Each number is 500 + 40 x the weight over the matrix's rms, rounded and kept within 0 to 999. Layers, rows and columns count from 0. Numbers have three digits each.

# layer 5 attention output, 256x256, rms 0.0793, rows 0-255, columns 64-95
525505466585460490535545485489461491506538547492448460515500496514513545506537469438477552494470
543503515476529462534507480461518530474486431460540491489485496503503516556529502545401414542508
424441517480520506487503524512491443567540472492485527502492490520425468467516498497495431509448
487523550527454438515482477523505552537524504565433505488536544462491474493476533469533515542536
525515521486538487506467505533555515526504526511474520545522550541573535523541477526464553493448
512494446490481514487469496514438513479494515480442451538495520477519483492468480485491603534527
504592547471514450545457462533505515538510552517478509558478478533563498513478483534523486506487
575508440530432533513556539498496485491469495486487489467602467537460528484479451547492491485528
456490526490474437513515481399445510488438544463555504498436496515534484558517496483500466488485
513507549511435459482508554485483472510567506515481490532481523516426452543463489458573474522442
476438594486511521436530488442478505506503460531556544401549510527507590467535469507450456478554
548483401511505573477495495543532524479517505509448461507527516415541459488454522460448606481538
484476470517531532462506420447493524510520580470488494492530488508555508458441503533505508445513
489523488507541473494550492552548534526509485523473495515528558495530515464514531507503481470450
515537610437548498556498436442508563486509538480569536539489552529583591458510483561589420544477
443525469533491453531528553539473483489493480546489473529508498499442477441492534480517472468536
494552571488506546499512568492519455524514472500539540550513476507473521526500467528490463545458
516468549498479521485506537436495524509543498487528556491462479498476499498493493511471497502545
535478459499444463530493533571555498457487472523504493491507571555461500546489473517486524543487
542444532481478507525489423524533514623530613513538501450473525516563471523487535517462536532412
576470445492509483513459464468457495465490563469488500511468550523547500547528476531542525508445
525573428548457463414573492524529638515484462490445478545585585474518509464465488478459532500431
527552459501487472491538488595538466486531514507525524533515480508460496451492524547502540492542
527493478519479536454482490483521502544502514479499502506507552455477480495474548492512475493510
496419452511449464478421501500500469412553449504426450498458501537497434506528489463496539543519
490490462505469543491539475511524550510496533562529491470547507453523479488477501494533541455459
532454468477433478501528559460437453506487513540469468519458485509518474574509468442540509565460
543565513553594589559429425549531506523494487464479440533490524438558508611448523494488537512489
404428510506490444422566467351511535499484550522469544414469444545550552461564482490448517425461
522552459486535517541562436565522543464454485550515527484544497443543594460512473564524560430557
586468455501469542499574455457513543454454473547555498435538483458512538497465452525485493461509
544529507551498470467478499530506501488557489478485487541546535483475488416485498495528501513486
533514434521516494459489490475521535491508514490454484480540488528511498406488465501478545470521
487507521474440453470493580506513505525497535506461523568485487540450477496546501496548498543477
541496527435501487468498508411548526488473454438554530520443439507529504551531473522489476504472
559539497571503502525492471515519538482538451471504476529555482443504497541512523475549486559442
465519508501480508492552487495532507510524492555502510484503507484448536439478532544539471465577
565473481531524534520555524463487485447491464440495477482542490445455473466524549490469470496501
532534505520511583498570465448501496441518507436522519443526489528553581577509506548485526516547
505513484494515519486499541569478487464515436518497469556501475502468499514545502498494488502489
466468477511519519515469501479513526499524451520484486482538429502531455472527511467499567460482
487459495499493466523566586539518486506518506560503574512529506486476475483561533483504498561487
499495491497452516501517543490449521505525552503480482557487568552453492480506494524521527514472
491544496450515421558535453546516546504453488510464548497499592507531565506498434541497505526496
550529504538462521444445476498530470418475444518532504472536496508472556477501472567502493473545
474439531452487515548592480488466466559490493484515513450468487518475532482544430495519436491528
453485566496513561498525488476475543510519509491557481455547490502459495422460519462459406471588
496543466477488500540541461496542557495503473486476515501451512472476498511522494490511472550527
490460530504429464499488553506491537435516470527499501500537448569374505432447534472464451467621
512482498566500568464530612544498473485534450449565542527538485514440489511489513532427508514522
510474491525447497492486507510424518519504491456471459505536472467428428445457507439521528546554
517474511441488524538446559535507415478496465506525506532482483504470459518530433492536478526443
548560569504493516485528519486583502503519539514506558466503535493490526525504481529583410514468
516573538494556496521516450597499499522441482489478469572505548469531582489583506496489514513466
460575514515545509522510487529553501490473446535482484498513557524515536482517494522528462505467
469523545492521537515592493535573498510479457516510523429558527468503544535484462538404473518504
478508464512477504509524505510460477448493499549518521462482488524513504528531536508471516469576
511492521547522532526541542506516424510577488488511525495508480514502514522535499529482472484478
438509506517476511564518460494518486478478519545542513480507436471478519522510472529496523473561
477507524494507458484492387425581545458462532531487528436461537536594511526470474490429464473511
471477524505506446490511541467514499488511505561551524475498531524537460497465472503452453493497
537508523523491534581531532567526434435477482543551589487503531512476539515502439564514441538540
474474498493535504474475506419563495491532526491545508508479500556527465499517469549474486501439
478548461537458480570521534496501489606488521509459493526554450500457498567544525497543586478514
507570553524483532456539528501531500486506413497449506478503520485484528563502533476490498522517
507455560445562550560501476506488428480530499414608544473452461531520515539561480544509421525495
447519480470508533581502516491506475537493512503505462509514453487475493575520523535542561520489
448450493488517508505458455460508542499551500479513560464502440528507507474512509525543528486487
435552488473461477532494605511545485545453518543483542559501496538466479501491476497492510488489
505471476496439481484486481513514514521529569486458497513460516500501475479449521456514516509517
588566506498449498455548518512563480470530501480509550486499546523504553542527458531559446487384
509595542500443434450529574550495521498430456419515510536512476454397495454513508482486457521542
502527484546549586462526422500505477421537464451484441464546468515498546417516519500484521443511
524515422460514531490515536525551502502501516561476526515559475532514477502549474512504515495403
501443508496440494523496505533472531504496500488506496463508522482408509507426540502539471521505
544477473520440535468408522523499473522515504483466459478526490532434432480512531493512505536471
511477463520502493558495527516481523485447435484443504513530419462468505472531484475519531484562
561529539518426436501466535510554526426509507567482530532523448481472482497525475479473484505463
420485451541525403473494508491499513495488455554489459481504514484476484464464495469431533438515
518518515543485519542524430514516556522521539522485539444549514490534515459473509531489513491490
572544522553494439504475451515510500454520541514528466494521525528471480452435519504609437498481
458503541462491393469470473455473503537488538472468495555430518560460525393561461460542488528481
488456582523474515482493500501511524511510505529556512482538522507425555482504459539510456481520
543496529488467453469466495563540510488491494483495520536503449511491447468529467455436472576531
475544491552522516456477492462543525538521445503483452469538483493522511505508510496478581441479
518513473549455494450521566413474524542534509550480470550502446555510413522499499448517551466529
499440467448465477559544532476506480500475505547497554467488479537467481544545450496510524504477
540490486531530527568480530463484438525502537486511479546505495519542444479545570486570507489419
499468519534523507534498509479485489480483477502506476520515502493534506511486474510470524502572
485502512511517477461515451500527500506540522543497509492491526516555482507496494513454523481476
516525529526467475497513529506485504473486479547525504501532480510493546503467461537456513477562
514461504478483434470574476508520588529521572501504587450558478542535518444504488550475501468501
475529518460521466579459551579475479522520471467474515609473456460469452524566486473509500574479
491486444499532431540532501519458494494523431521561470504553432472459478472448439511452491510500
512501453488510579563414494570535471542532468457523465554486457447490499591504519523510530567439
530505484540514583512485489568496578564507528503442469498521544393505515462480581487525584480514
506525546496540439522377538562430457470511441468441462590487569534457459512516483475468517558462
440547592569504469503465454495494560476503494536543457467552474509541548498473504509463467459528
458468542510509420496497450457498477519509547463481487490459520534535516524490456472435510479441
460451485448462428455523468461527533515432524550514508440470547491530479546511512481466475503461
493501486516509491545498553510508406501573462535536551498500406509436474544484543519518534516543
480516534494470508475501486518485493487503513520526540447534517501470491462476482535523459473523
454495491537543530503479524479476430480527447480458465477491523553473497508457506494490482496541
562475472535481535525513501461510476481530527454498484427542453551466528496466499499447508452525
565535459525520545498515511532525508483455503459499483503506489478479489465434484480509497505492
464418429486515520552517468461488498590490491489480451442544498483471470518541525491488572513481
525468466509518486511460569496515481446484501499522523554461475502466447531550480516488511509485
512504458460460513510457474484483466530506532440463495505477483524488480471496472481525486512514
505545448538506521523492516512544439459540473569505506520542476553503506509446486527497520499483
542498508465515503562464476541494522490442457507486469518497478525512518554501463474508495511502
527568499500495479503531499502494544541461507490480524501531500494497541506475495526481528473535
550519498517454509506531550506529491538512546517489519480521511535452530541484440529529537540493
517494474528485491458492488482492474496492556481469517489483467504528481474550557510563509479462
512511516501448468531469515391433479495529579504497506571459460511540414521473458450552529488505
512481492507461507475503475505524571484498521416474484480485530526521473436475517496522457555549
492453529492503513421469425493491505524551515447476455425480565494503498500484543488495467491518
440476539482473373484506507469462518532406481474517483465484452510460526473546467459460484479514
511461461477572515453477505501536518484465464497495524460517502510514529460546515539489482495503
540503433519432459437464508439508560507518555493464453537463482517463382504454526449509522585524
489465521512496541455480575513507405505535446486499527510541498506437469504541474491483479505450
529545470521526482470512564489533472430486507512485523538462460482508458521518475503499512481446
473499549546491490501509504499438525519537448514499439529506450465492464523452523443493521489514
478526515518491455452476426477488542539473499511507472476571481490463572464540514503459443477472
488427467454560525547408484490511482463515538480506515559430517461539455519509485481530543492417
562469586500471508432447542447538504507542553439483548514487466518467451453538495482543442531423
542466494506527466530529419522451498521491473467512492458495488478541572503539497479516511522471
515483517470490434559472470533457512484447524543550522531447490484533552561544436523449492504531
418443511465498484498511552476480490568459517435467503549430537488465454469520490456458442578469
499537494462553567530534411462553551601530560545488521523520535479558541537481532522517524458458
540496484534487447507489533497477559507528560484449516545485456478519456485506515486511530509492
478478444470536461451497489452497530477429510490508483485476448534517485460522475476464525468519
505503452520459453498510551546479555524432513478471508555521511458444513455521487478479489577520
498474435513487424513539564396506525540481478481483509489501449528456480528485461516491536499515
458497536510425579429578569494429452565486592494524453476548487507387490462462528485599423478506
450542514504438477502524515512539555524492546569473536504517504469458428439466528467559489497527
509558499535499506516533483585513497492514496564533481451579526515495528434483552547542515449529
543499475532483544501467467545461499567552504434443449520488498389476445536483582437575545544502
444552544491554507590493487512517464510492584530526546497467469499567484580517512520486558471478
486533469490524459520530494499500565509462524456492517554502497469526507529513496498507557531507
529454465419513492441494531461535485484427488451505557496443493529515502466570454471462432509470
518476479507445512584513491504425497496498566504544463536501453464498455555474506481460489538503
476450554510542551509515513495501464484534485517510513502560574535535500451495510500469472498461
485475517442497470530490451508504495541471509452482511464501484545540528421565467501436496494495
455514510500440421414527487493483550487473464505433500465517480506528553466522504479496519489523
445513535511529475541495485560477520517498442468461432531491496403489487589470527437436539545479
501431435458470527535526457429504546500465542498456495439486506517518528577444476496402562562554
493550517520493564527486491543552502528534578570487531502558509540464519479490498525566502444496
465498514516487477543455493528497475483553481453505500516482541536465482471506462481527472579478
455496501490504462465470494503502495448517487548543523506479482519553462512530473489497468518442
412470602501474501519556516516465464506519508565547523457488532520426533524493498491511470463526
480561494547455532464510495516605550560540570509467504513559511489514493486429527525533530488445
449451436456471497473450478452475462411488467478493466540429529534499467472513438458445470522528
443490496471505497532494539501468520513499473534527472535453537515467505535474508520557478507455
497507486470448494501519489441538497584467509499512533483517499514514526520570475516477492525446
491519487499577480488558495570490478515452423476509483460515478473526575505535497509475597433499
444544503485469506532488464529542522504496493541500464507523456453484489500447508508536502461484
484424439477543524514485479464433496554504534502486466536478522456533464506472502518545567488483
480524469502520481506532489490472532555520529544434492500472583447552515550522477490537535507463
516595508512544562546463481530551564523493527453490486531501517513511490483458542513568495512487
530450495478432523484467553497481466528473517497480491525516516515469477553548462493482508516433
501493551503466560486520531510503515470473498483568515491490449483417483458481518506476436468558
577487483518503519526502542531560525454538487498507500523506542474446492491422511520556484522531
500493470549492472479537511437497531542470509454497478493537503493498464449496529514437505461556
496443480537504468487465515484523514492548485520517520517539447505466453490536506486505516529457
481510490519462488494571493515483549555453519518512477516561550528495511476447514491456499489524
527536503551491460432488523456498463507543507474478466509499514557498482505512489506469554477463
521509534512550501489542482503506445470490453496532522490513479555511566445517444546444390463540
515508508548590545476512481548527572503560437541500466505579428465561482425522507494505515402525
550535484492462506510511538537476444551479456521451519553514516400457523580591541488537473553488
509471578479509558489518438474520510500514605505522546459533528528557518470460488560510403439502
495438472429528533455477428460530494532486548484522531453473476471576504523527472544504543495479
512542506475530512582459527524456451496528479480571517560467476502514489552551508532515472556506
535526491520505485534498494457489524414481522455551471543466474504533489566484505516488488531532
574523508502506475493544474468486512520530506556506477518500536511482534464487518503532469531518
481458498535476461535485527428455518498537577448481434533428550518473450513411536474583475506532
446505448467517469463474540548566481505474435483495510501485483532468484508527504515545480552472
421455476474462431523483503475511528509483505587477476454492552587458481463471498500486529465518
496493504526494563539449476511507469508499529476490481512508504492481495509493501493544517502537
492506496554546500467570491540481564533515496515466449488508557450543508486443586465465517471501
519550517494460448547443471437497493464543512479461471542444564506469444518428527490562452547455
480513500540525486473512508472474455469502489432511515471509486476495500476537471497464469462484
444423507533476477463530515454457515481533569534523496500543460508505469451462508496572509411516
426469486451608558552516441477524487470466506517569563432489479479600518609499479591459530455568
562533501533572541445518464541531571486513514532530476444520570454557518473410580539497559402504
516528562505456516518486489496527519478527491510537508452539498529469502456440469512510507514537
501481436499482450489493430444494568543490594468416472478480592489491466435488545474540527522429
546495504440455496500444495508495464496515538516449548562408508487491448509501443420560522590463
510522457480477539549509476491492477479489516484535490497505517494464490517449481521529481531476
494496519493531526467506451548487497515498473456520495462477546469546570533466516517485502512528
458484507520507476489476550491490501433515472507508501537482484494484449505478528471537501493497
548526527529555487500443496530455434432546504476470478557510540507527507513513470492529517456482
459471568465595571554501436503527530517478500509531533463449460512591574542543500523493457481542
485422481494483567505471519461468559559547533380481490539436478482454414472419574451535410567542
497494461531511461517558491465522527469518503609500524515510462505515493495531527502580536458506
439521469428540501501480494474547532452503471511487543494469443533528538486510460522450528510522
555503501472489486529462585465527471477481493497543560547495399538474482515488437515495492513492
495522439473559530521422491566606570443478480504536530462484446478514472443447489549478523458546
475480510512491472490619518506523555444480477535508518449564438477516521451560464508477514444459
527537518528480482535457490509557579533484520467436521514518460466533485504528499494484515525518
522498561521470609496499545528478410510525524524539530489565501517442529460483492515534417469523
429478481422491502402518461432518534496481540522509543487459481537522532435523449524541473502490
529501500506429484438556484471505517492511527510448519502498534481504509493457502473569475484520
505612614503546509537530457593522486500462458492573512505558479448541605551538549558455493517540
500459523486518466440547534466464486510503512426475467500508514585521537453541492462476482507459
501474457466487579564502523521456446548480593459500521521481482499483477493478482532491534482534
500552500473468496474510496548560530485471533513506537492501508513507504465467497514527533501502
531551513500501532560489505512484472562540534484438446552487508441494455545448560462524453572471
586467452445513498533449479529514592545520540499424512508471479462557465511502531461503576544493
462441467495487496465469497476508483521546509526461540471453538542490500490518489506479497525480
580441464532472512564483449530455485516575514509521450536524507481505468529448542505488551519533
484454490499534538508478516457517508456483534484500510518520536555512519459521469533506491469437
518537553491551515543496535551507456506517455459499534499524440477494464564497501484427517535520
490512541516472486529469444547458487585490561489512458528551531477492524464494467505549507514458
487465471509469470486434528494535494515504460501433480532516503519407477423529512466509461562523
452444493444526466547458526476418464666536526444506473583436505560433456572493509485506506553417
509541584489547453546498513508493500550491463499509488527511546530468539540482501500487462528509
595603513471487531530482457532581505456468530462559556532502494502511538509517464588524444545483
448478492542512501488541536511510530509553449505502537477551412488497501456518547517466555440530
443475534490500505420561548485470473525500424521502548468542484507493553449539506508450486452566
417517515449485516449577572506456468506469490489535509479516495556464521464520485506518476503495
442500481489448486545488494543504492551518477454493480517476474452438471579496525475478609537468
485441499469470437496488512504504470462475506498482546451476530543484462521493511511515511556537
547474511573520576492529501459460454427524466467563510476507486509543563488500511524487455444551
480468520505419478457502498467504531568520545532453482490566500541465474460501512468511532521427
486453515517555521557511542526532509510535472558515530491553483514496498499469458484471486446476
478502475531466438440491570532513506526504493521499483503524496566482473449468524509474504477515
494467582487518505514462522503509412454473510550565542493420535518503458563513453534482421564535
514564515522484489528508544505567493501521511469496555491508458492450494473497503514550472476478
544534513542439443522480562573457435495493519478468491578496489539464487513549500460498480567516
481517544488492472543459510444545481533523524475518504531439547526518498576482498483502452544485
521499560513495539435523408460506500462517535432501485411545551481497518486477566545519425496506
482515497510433466521446518478484530513504511505517477522498481510484483525480500483501545506543
499542438524532476510554488466535564503541459468456579490501452484519545490543493516493514496506
534504479487500504522497524558474490496466468474486475527522456509468507494571447460479524496482
547491416518499516516577499420490509430541524535403485505473593543514531501465490519608495460477
484467461467421484483493526488473449536502549527513502501463561515482474527517513507499514534458
487504515472554519538489485520565562540515473513533528483520533546508509447500502550508470529541
490505487489579502490489569516595534464519425553502550509527500546510475494502512550409522498507
485439490456540468433401495482436464478508475488522443521445498511538436493543535467500512515477
500502486528572550532500453559497502446516476526505495484526482480564547485540539505520576471520
528528552453524565482492395552457485537523492401495497462473475410582527504511521509465508557569
558493532519556559517504449534469487508507434426480458487556471454505536502525538480517488500543
424510523490553546506514501516569516530526505544559522444593473539476525467502493557513473419464
463549458475494438548524466499536543469489481563498482474518510528558595511482461538470499492555
468438465491513496545490495521437480526529501461521475542499486477510439477526546487427482512491
505447504466503463492459538517539534476473434518468540453514478508460445502539479495454520538450
509445526468494440504481493458472509493492571486482537516479522546507488497481488502483552484535
469555500513512464399519504445484486420479413494490478510465494529525557559540440515487541516427
466426527492493439467499485489428507512500491458480507508518493487539489443548463453492484470438
519540465560465540537563488588534501484507478553493485445582488452517534554478484519447513505520
485493491454481508563454508504460459499505506484518481552473459519568431525498497486491493469529
472438514458502469567471530527465427563505549507513523502457528507462470531507480485517493561449
518502507528520519512484484538455463503500469470543474488505443537470539517509486513487527467506
522552556502550479631434445551431497564506546401528455548454564539485533529476536540491523518498
521453509495546576481507502497535503510523459518514510457553500459462536417527521512552451459476
539442462569487546454487536428476489433515489500480429494460495474508426513483559443539495487523